config = dict(
    n_kv_head=1,
    head_dim=64,
    activation='swiglu',
    rope_base=100000.0,
    rope_fraction=0.75,
    attn_scale=0.125,
    tie_embeddings=True,
    init_std_qkv=0.0561,
    init_mimetic=0.7,
    optimizer='soap_variant',
    decay_fraction=0.809,
    final_lr_fraction=0.0,
)
Each number is 128 + 32 x the weight over its row's rms, rounded and kept within 0 to 255. Layers, rows and columns count from 0. The size above them is the row's rms in percent of the matrix's.

# layer 4 MLP down (transposed), 192x64, rms 0.152, rows 52-58, columns 0-63
size [ 98 111 105  89  91 105  86]
[[ 73 112  58 114 111 137 125 125 173  96 162 154 147 140 137 143 122 159 112  83 138 163  48 165 105 117  81 104 132 115 139  96 136 181 101 174 119 114 165 150 155 117 176 183 114 146 123 115  66 133 145 176 160 138 127 185 137  79  86 138 171 154 129 167]
 [107 136  90 116 160  99 131 107 106 137 145 181 155 105 140 124 191  95  93 123  72 155 130 191 169 161 108  95 147 126 145 100  86 109 105 101 122 170 110 156  65 166  94  83 132 138  47 113 152 153 154  77 101 105 164 158  97  77 153  99 153 146 134 109]
 [155 162 158  21 200 122 158 134 100 124 120 124 113 150 121 161  86 117  91 102 106  94 109 153 227 115 111 135 100  77 145 127 157 119 134 136 161 156 116 135 157  99 143  82 123 116 150  91 144 147  78 113  87 144 157 168 148 153 148 111  85 101 118 159]
 [153  75  33 139 125 171 104 108 168  96 126 113 153 105  92 120 193 173 156 167 179 101 154  94 155  75 139 100 114 143 133 118 198 134 149 104 104 173 143 123 108  87 151 106 145 110 140 136 154 126 117 172 182 138 111  93 172 147 132 133  97 162 167 141]
 [113 117 126 114 137  79 115 130 107 119 131  76  65 125 186 141 215 137 148 149 114 155 170 133 157 126  81 103 144 163 131 120 159  44 189 113 160 134 157 127  96 119 122 183 171 200 121 165 142 121 137 126 166 118 182 108 136 164 133 146  88 123 141 120]
 [156 130 118 122 151 125 142  95 152  90 155 168 103 130 185 162 146 139 129 181 146 115 155 174 112 155 135 107 143 117 152 145 117  42  81 132 149 138 137 109 110 117 155 129 141 189  77 143 148 213 108 124  92 201 207 110 128  99 133 158 137  82 117 131]
 [ 70  87 125 146 151 183  70 147 102 179 145 151  44 136 165 126 171 134 111 122 173 101 180 151  70 166 164 137 112 118 165  98 124 144 166 157  88 104 115 142 120 137 100 135 181  98  86 154  98 115 125 153 146 133 144 112  96  93 164 129  75  85 142 134]]
# layer 4 MLP gate, 192x64, rms 0.228, rows 53-59, columns 0-63
size [ 81  88 108  80  95  81 108]
[[ 82 111 148 112  87  82 112 118 137 107 127 118 132 149  77  95 123 143 130 120 131 180  98 160 100 165 119 174  88 120 126 194 161 118  93 128  80  88 105  74 196 148 131 138 163 125 174 128  71 120 158  99 176  91 137 177 118 129 124 111  75  62 103 110]
 [121 166 176  54 118 106 147 195 137 149  79 157 178 144 131 127 100 135 136  80 184 144 117 151 187 113 108  96  78 126 140  82 133 107 108 120 152 140 122 115 130  60 156 113 139  68 138 127  81 199 137 113 131 124 119 165 122 101  92 168  87 108 159 140]
 [139 147 164 169 131 103 119 202 104 139 128 132 116 127 142 136 144 135 102 157 157 136 121 119 112 112 145 100 107 161  87 162  29 110  71 141 127  68 141 131  88 126 180 155 136 157 171  94  89 205 166 117 103 109 136 128 201 106 132  95 141 111  79 125]
 [176 139 162 160 101 119 107 147 118 131 122 103 124 187  88 206 137 136 100  54 143 109  76 119 167 137 127 169 153 103 170  62 132 196  97  88  97 103 156 104 118  90 122  69 145 167 103 133  94 183 122 118  94 138 115 132 109 119 119 137  96 111 109 163]
 [166 133  83 130  67 128  79 128 142 179  98  86 124 124 168  88 127 107 152 134 125 118  88 198  76 121 130 104 156  91 114 164 101 135 153 132 113  62 141 157 127 201 102  96 138 129 121 116  86 129 147 112 136 195  89 128 166 100 139 187  75 109 112 102]
 [155 185 114 138 130 126 145 145 122  89  91 107  75 164  44 121 115 129  90 135 126 106  94 142 136 125 162  89 113 173 118 173 138 177  87 165 171 101 156  90 133 108 183 117  81  80 170 148 117 132 141 116  99 138 147 144  46 128 119 146 166 170 151 174]
 [150  85 131  71  64  81 115 133 124 172 107 119 133 114  89 124 124 120  87 112 124 125  66 144 163  56 177 110  79 110 117 145 143 168  98 115 125 168 168 161 124 206 111 140 128  96 155 126 183  55 137 142  72 152 107 161 104 106 137 148 132 115 125 125]]
# layer 4 MLP up, 192x64, rms 0.21, rows 53-59, columns 0-63
size [100 101  83  96  95  93  97]
[[ 95 104 140 132 129 109 116 142 121  86 157 150 100 109 128 123 203 171 113 192 107 127 134 177 138 170 187 170 109 202 147 155 147 127 103 164 128 117 106 106 147 111 104 105  99 114  77  86 141 138 160  45 149 143 190 176 128 105 139  99 130  81 124  98]
 [158 141  95 153 122 140 133  80 150 124 174 121 142  84 125 109 191  75 157 127 175 136  97 175  89 138 197 141 160 104 167 138 112 154 119 164 121  82 189  90 145 113 124  97  50 136 102  95 125 100  96  97  74 135 146 103  95 149 129 123 144  97 173 169]
 [135  67 179 117 146 174 147 156  94 175 139  76 151 125  96 107 160 121 138 145  59 143 130 123 111  99  80 118 109  44 121 172 104 114 111 203 116 161 153 131 120 125 166 108 150 165 142 129 127 162 168 115 109 163 119 148  80  98  59 127 120 127 127  80]
 [105 117 108 169 144  77 162 126 134 145 156  67 136  98 151  90 121 117 128 162 158 124 241 133 183 173 134 129 154 108 137 102 134 119 110  89 126 122 135 120 101 136 159  99 192  95 170 112  75 137 150 189 192  89 111 102 109 132 120 131  89 107 153 112]
 [140  94 133 180 176 168  98 108 129  85 104 162 133 129 171 158 166 127 143 100 162 101 139 154  77 158 118 104 104 159  93  97 121 135 121 119 156  72 142  99 171  99 104  81 152 111 121 150 194 139  68  95 171 176 138 100 179  54 112 148 126 111 145  93]
 [123 143 117 115  99 117 121 129  60 125 123 119 151 175  84 120 141 133  52 177  67 164 142 138  79 141  99 130 126 143 168 113  93  96  90 190  95 133 135  93 131 120 167 116 164 164 119 135  95 127 127 154 113 117 142  79  66 186 115 122 169 201 161 100]
 [147 143 118  85 102  82  91 155 172 137 167 113 157 159 154 165 110  90 138 135 166 140 113 128  65 110  93 146 104 150 126 168 168 144 125 124 154 160 107 155  93 172 178 156 220 126 140 206 121 136 109 179 136 113 133 111 159 188 151 122 118 163 119  85]]